Weights of a small GPT-style language model, trained from scratch on English Wikipedia: vocabulary 8192.
Each number is 128 + 24 x the weight over its row's rms, rounded and kept within 0 to 255. Layers, rows and columns count from 0. Numbers have three digits each. The size before them is the row's rms in percent of the matrix's.

# layer 3 MLP down (transposed), 1280x320, rms 0.039, rows 1230-1279, columns 256-319
098:153145123125157127103132125146098101139130103112107107089127123142142115094114111093177143164102107132118155091160118128186143137145064144111115116140157130143105131123091139147083125096178114
110:100107136131098112162105172155140109114133129105095119148082130137133151081117139068118127187125149129167120161134139144128124126106130119129122137113109090155097144158170129112130157148161130
100:164151152139084133137147161148143110101087118145121161064134130097156142118122084126111140098085150139126122147113087120103180121138156185146114136182114161129155162181127107135118154151178148
100:120121099143145125134085104137145115106130125094172175104152137101104133105100157101108123135106126101142152087148132163148097159184109098147152127156113117097112183152151089072138144097113144
100:162128091115110134143113133090138110134141146109125139134090174146135139153136140141154096102128100117158156178113130123153132148146157114152135120167162127152136168145137126146152110110119127
099:186163123153131136185123131129146129108080106170156134102102118113117117111139166130100107130148106169139141154091127121128110103110134087141109155137139147171127089120117105142116112076109167
103:145135136150155148135155099140141075079117102112082151100136114136139072125159170130138132119128089157121139084139119138129124076097145148139061111148131162139152114110126148138137112125129097
091:073165100146140061172134126136081120118086088129116109125160126118093152155157117114123130123140089131119146147134179140136151165156108131151127147087095128144161137122112141085103126129141155
091:139134123121123155151107196131125138124158158113103130109134117091135125096116158141135115076119087111112149075101132104133152100161143098152126121106136103150153111139130129176092134095114148
097:134100099153138109125135165137178127134108139142144136130110182126101145123165151117133078119097109095149109120112131183140117134121114138102094135122071148127156120187121141064151143152143147
103:119111084177123122117131125106108104098104045131151130120152150132137096127104113105112182150135139155132155128150112134157106129131102138109119125161158135140181163131126154134152126116120097
098:105072091159117138150079123158152148139092112100107104094146118146113155130112113108098113176129150130150128108122148169099127145141160141106121145158127134151117155128124122128155109111134135
095:113105148089123140145130125126139104129122150144129139118119138094193132098134084107168126150109099134152110124096152140133136111133165171074154146169118165138133123137106089115114139110164181
093:150135096116127127151148128127139106096138157158131134138079104124136136091110101159138106124154080150107172134107124127147107132120165149142127113116113131130131117201143142143148112123123060
099:097156116125098119137120121137107116159084129143124127136106130123087119099133124124105116110104140107119149115124099140093110117114159161099116155122084154118167133145131146151128120124135101
094:110125102135154120135138129107138140131160113144111108159157155122103149133133101136167123144113126165124116146137183120116158122161108158116134115137089144144120109101134153162110136114127130
117:134116095138131127142141163120125148149121142118148128118139115118083154151114133135144084143136120142182109156107125178154106111115118136131129106102134110138079159112138135155152102067136137
099:099117096128146142135089129155134108140143170155135112120160119173114149150146143088151123129139150118124143154124129136138098149157147097089134135126159111118137112136094135113147157145121127
095:181142129110141146139102127120170149154156113123104127131108121112106160137118108146147156097126167112144084098146128104152103159106158133191129167105140136137148130125169201124122117160145138
102:120114153072145141130141137128165156140194108116105147158139151134193106127094128102112119131138129129089103138140099157131132122117108129164121154113137130160119117147115164152123098119107091
093:148096128087179133135128133104081127200153126164154147130108129174159086123121137047092141146141134136122120125103104133131141149099126157148128087082148125136156136101091141120104148144129117
097:076178087138103148151143141103134143111137140103110143068079102100117132102143120134134135158101111084155141122140144162127119110132136103123089166164130108111128182179099114150094131169164089
102:128140059125120142120130146112125123137155122117068118122154132124132095098154155137109122129109121129123151144141086116144164140170145138118147162133077138136118162160136134103150108117129118
096:098128123161112121176142137155161119122095110089105099160160094126127133073129143124110108107114155113132119121169127112121121105127092169124105097150151139136126091169131116136140155168152148
092:125143164179165124109128196101147105142101133118162122134150128177149130130117139106145129136152105119186108090166112139103099110139135133149129162136155100201112167143080127110088146121137122
105:150116141108140131157103089118177148146126112133142133110132137125080101156108158122165159103141093141149144118136115120098146091145126144097141152159118142155155114140140150124147131145186109
100:106136092154134128151145124110185152117141107125148141122099146126133114136122138123140126162082116120138165120145147124119170170113168095104137111121101173110146169120124128088111156105115116
111:124115095123120117145124132142136180126123139122141118184131132182129152110127095150101163106150115150117136099115133109147097156117086108124146152134110127120129165144119148149162144133153145
095:154145152174123099100133123119128112086151118115134134145092109179158127122135162102105107090126146148084149160080104105169176125124105138097088124130116103114124154125176128117150110113123105
096:133178110125157115113133098118113130123122141090108130123154168138074124150157134166149101150126081128137113103142137132116152092141137135119102151109190154103120122119166159088144162082150092
100:098155129138106143123140152112140161125140064135110110124136150115101099135129159140096098136135109167076129136128141128114166120138091123130129119118126113165156139144114099100158158155131105
102:147140112116145122122094100138146134164134136147100123160146144120153141118135095079085143131122165112120119124125089139129143126161151107075139164160125084153123128162109161096118094137117145
106:081137168166124158197147139131116079160115100122131105091112099150115123094108132114099113138126161131161162159139116094121155159115093139163132132079103141098108114110126119105137117133154151
091:099103158173139088143156119112132127118145158157131105118143138123109123165152129129134125157141145109131138124140111186167104113166159165114107149106143151124098109108142095124196166159104133
101:161146125173090157126109119162143180113122140108131113155101161152089172152149076137092123138153127146083160106127048109143145125151112118126126121092114110106129118120145172142097179111144095
091:150113133166101092113119122106156157129110156146137135126148121126131145167102122089133095127115133118130119161099128146135104153128140146158058080138088115131132160121136126103168123152111132
091:101101121143139147143125106147132141140153058144118128125138135141127154099117122139132142168147140135151106096138173138130123136102134166110101086131120104124129113103125066144129095108093145
099:134096123107071089136140119120138132123139094127114123153106111096131091153126107165127139125074128115065159126108147131106172168144146133114105098124132161155059131099155121111134108105137101
100:128112117109095121134146125138082159118143156126113140154165111084122111120131123124085118105157102190159166128157126096145122185092155102099126181096150147127137143155143136169133127147124103
116:134108115131144146121152126135148140101127148157137146136144074116120114140143113102132197128117082132111121083105067091111118133129159164129149118141121171149122130153095123156092159083116146
101:134114118139117113096159121112119136133134143098118126117125117121106133098133136156110144157135177121131136094139106129102118147160154104130158135115150129130121138106150164141148204090097121
103:086123121133158139166110110128131129115122122147118155152089147124132136090091159087145113082118083123114137081136115094164122109110127112110135083124142137175118155154132107135125125161192145
107:128095117166109152155148118131159133196120158106114151111121116118164135166126136145099129112126148086163141132121124116146100162120140112164107121147181112136143126166108122106113163117128128
095:090150082108123139166116139186157123098082100143150158150125130114116119110146108123100152116181132128061107158132100077109072143148122105095122084119178096179134140129156154119122100122132116
098:155095132121146125120137135148113161137113155125114129091096106099162114131137138086143137138144095162124128161132156092091144124106127119103154126118119093101136104167126164189167181118096153
091:095135094114113141136160133094135158142137116093134098125148165108166104118175117169122109129083071184133144125119166117097092164122109128106148129121116128094153133167114132167138138112175143
094:167138095134141106105074159167124156111126154110139154083102118106154163175139129091108148088138096132090152109107117097129122145100142120088101132152108102098140121125155191115109150094134138
103:100104138179149128085138127145152145116125110114130122110152166137141115150162173140095105129145200128139070118119128114133153108136120120137151115126128069100131115155145136138089124088101184
098:089156118184128132088105104147145074129169114130168123085122073096173171159100155140132142129110134127105124160091101117112175108130155143129111145127133115101130162134163089153120113154098149
103:149171097118156102099134111145134135127078157175097095137162135120139107163137111129179123138145110139107101120161108131134109111110155125143161141120155120152083131101174106150143119150127122
# layer 3 MLP up, 1280x320, rms 0.039, rows 1231-1279, columns 256-319
115:096153126154109073109128139110125121126139118104101137161102154122132158160142109140156146157148095148142142131128116145114113091104149115153111168116119118171147130127135079138131108130139116
102:175123134152104130148124153096128155168101129127114126124123102128127159147130109116125159119156158130142156155127134145034141140152099112116109102127119098184109103058145103094127129176102111
097:117142127103119111129090140125147140100107097127141105119101154096130163101180142161128119141110147154096155111149141138099126145098133131115131108137149144118108141126110139141157134094120126
102:119142098127136146126132129142112138132139082117116092067129189100100107140171095131137096129133121074153121140125125094110124147121143125130152065068132096144103174144149106118158145148099140
103:065116095085102189132135092089098128117132109117133083166125123113119141169118153139159158129115170139123098132156089080127135134100103125104122089162142095152106129105097085100102164150172118
094:127128130113131145120171148147126095096150118128143086136156169128128102107154167105122138112127106152103149153167103122131100138098105106132090062127144144141086131142183122103175119076109079
089:144134119109100142099108163088160127135108149100160147145182155143120130138148061170099159135142135136127111077109100144131102116100120128153100183145142105086102136151128078127117137106109129
091:145120129133126138153113121157121106066125138145118128132100152173157085112134133121102118173142145133150165095133164118144107114128121113120106121099111107128107147143123124102147102154145063
100:107133143134138144128110147148126158136108125118145101121109136149146119171074142144166104120101085143146152123121098124164116149124139144184114072161139100158104134100152112123124137137140117
102:118135103153127118126120136137114130124128093141125076106095143151075149149116129104142118138126079141111142133168160116132131165120135130128170131119128143170152135139152161183183147132105147
096:126086146126086149125117112132112105127142163116116102122138133139128123138114159075127128157124142132148099155133104092107092157146150171131115096127103136139129137113160145098165130121152113
092:096131134108157131095123113100123146150137139120150116107168097107138130118108172092077158115161115148136106142111121160091123176128125079144153135109124084119146112129110119139109178082149155
091:131123141141181113146132099134141110101112127100117109140116180094098144105132163167135143151072165137138107127111120135065150043085095106144160138123163163137091154112100080166157127111145110
101:158104096104081116081106119144142111102116118153099109162155123147135101108127102133131103114165105152129135131132103116144127134068150082145153149130151096122152142153075124157105088091098155
097:117137131160184107113118088167140164133103088139155159135128096137107141139085143122133112144111090136123144089093093134058107145089175115151139147132159146116104139109095147119079116129136117
119:102086096136133101127149158091106133147099119137124116141171158160102174106143125135125102091133107127144188138127152172113150166101102142196082127109106115148162130142124102103156128134117117
101:141143144166094130062189119125111139117148119137149143123128149127147097139031109116145148140158109098109124070140119144160085166097114125115127131126109116148136110071139132162122123153118131
097:149115147095112083106161128182111130068098121124133144117104230085167126101109136093098128104087156157073073113106162146130122104114110135116146109111127107118088120129123163125103124094116127
101:109094124124089104126115104117075113161132118101167113182116117118125124096123132120148122141131148135127124128154109127161124146085094143138137133113141108175147145132147123166131144110122129
091:103117097099161131117106143097105118106162122139135116161125140129140158119089117117084148131155147151079140155093119141107161127119168140174139147098117124133112144130147153122088126142137129
095:158108125114171124114154145144120137120085092119094124131138147128129122150149110099144125037132154143094148135110146091106159123102111163132131129116142161103117144140132123137147147147096151
102:117146167141177132133134153152114142113104126134115139124122152125131107117139106147100095138094171181154101135079158127108150105103119149144130115106094131142111128108098090188141149110121114
098:086085150165081123080077122121119093162182131165160135113125092148107132103213158114120122169135093115128134128135098178184117149117162141137127136089178090104157106086150150132139116129116159
095:120165138130114134097116119135153108123142156118110144103132125122136145149126149081119123136160114078168129136144175131152126126126123131147151170113109147105142138143105128129163132137152094
105:150145118148141092111112124095128113185186098114175134161138189122134119129114135093146132146126143148145142082161122103145133136090127102124122112117152120136112149137140126138139119085162100
096:122108137122133074113174105118122114121167116136118139109117119144097127131146130110134172116116131127081153110098145138062089127117125109122162172150141137119090095132119159114187107130128131
113:111123119156133081156147133125138123122143117118102086127119135146136097128195118130088091087164148132144100122082147109153113136098094175141107114101150113097118120165132145155146145130104129
102:161158146138096137103083132115121129108122154104078117168126145105087150140151045123102154160115122116121152117093134126153116141106125111116126151115148115143105144121117171122113127116143092
097:111145137122117130111100109093127120118099171153114134129135107152136127156115090142098099132155146147094093147107126162132109162106109117136088109091148133115125140154111197119144132113084096
099:154133112145152125129125112090115130119111164148085148121180158131114107152113115129115121107121087126111111174119112132149098132130153097116129200147162097112087094096104123126134128159110088
100:103156121101136144119118076135144104178106148092110152080094108105160126167176117115138122132088144153143157144117133143138131088127138169140135076122109130112156109181124127142127105139177160
104:141117118116128169177118114141067148106130169140136091144138126143134148142119126157095106129127164138132128121136122117121126138111169146099149143079106111118137140159113109099131161080176141
092:161109138113095130085089115152086114113188129148142117127111136132120131125125127132175123151086111118137160114167122150120110146134086123162112159118125119121118116171136136149140146095084111
105:135103154175100121108125115118140101108133141148127125133153145125152102087101120181146129102143140096097130142127113120109146147136133149163112094111160128157162132115139133114100145103130120
093:117110109146117122109132152120117119191139139121105093138127124157177133151134102149082111148144132127123108126160135134154142127136090123137164156145124094102110148162154145138131149060155153
089:113137090113135117163145122167141168088100089145095133143146102116111142134144163102165129154155131111138108174123158124077139093118109158122129133140118185117131114130126121120137128091117114
105:145109159125123108137100112096114086132103122099102132109101135113111105143105136138138080082134085100146098160098123129193099151085144136159087148106122108125106102118112103152110158100123113
106:119108163084103133140177136162131150140162110114126103117133130103106130134101131138135129126138117142105149128152115144095141140108126138143139140082140073079119172115187098110133110105114138
096:125121106134108099096158068121181123115143126126138118133104118110113146126140135115102128167128103140097117146148143172143147132097147150142106142145139141132095131108196111120138160120144121
110:129161142156105105105144146114120128130106173148108098096118143138137107145135118128124099151127099127098165114099146137172111160129166103080101121063101166126167145127121126130145151073175095
107:075107123125169134118136129113088084111115137120163120081115107149149123125148139140181118127158123125136135114118101113126126103121159138152147121138137130182140119152115124184147129153126083
103:158103168132127118140163085128091174105135128115142063125144134103137107168103154112152097151143200105145191099125118099179138104131140094165143124135139106144169155141152092128105160086107145
098:159147125116081145122192102147165103088100153123152104173151094099162131133158114127144146140143133155148102159139101134164113076131170109116097128120152111070133121153107127144137128114156151
090:113065103118123120160124148108131199125164132121067139167169140152115163121154122164122061136112101112129107131094126114151131163131055121098095133146130147156082152134114114138158097145154110
087:133118126162128099135088113087108144141136124170197127127099115149143113099163137122068173141134143136173137127151091135171107160111143121100115150139145146116154129151108116088094117145099109
092:134138130127101145167105146109157116129120112124156086119113182072112122106140091103135156157121112140151121097191129132143167131124123096091074151156135105112080108160114098146110144127102132
090:102129085123125142160122107114160091141106132130163153119151154112118124125116160156117115178138115106143153143068114101115120139150105096136132114129100097140135148079138098115127149130139142
097:094151116158117121116165117128134136140138161129126099130141151111137111123104141170151136133141074120131094106153112146095148118087109148081144118127116145139095148126096099139131193096168142
104:153146074121079144094104103104116147132091142123124089130090101144128119103097163129134130103150158069126111094159133075106133109118114141137151147142167135163164151128135124155156100108133090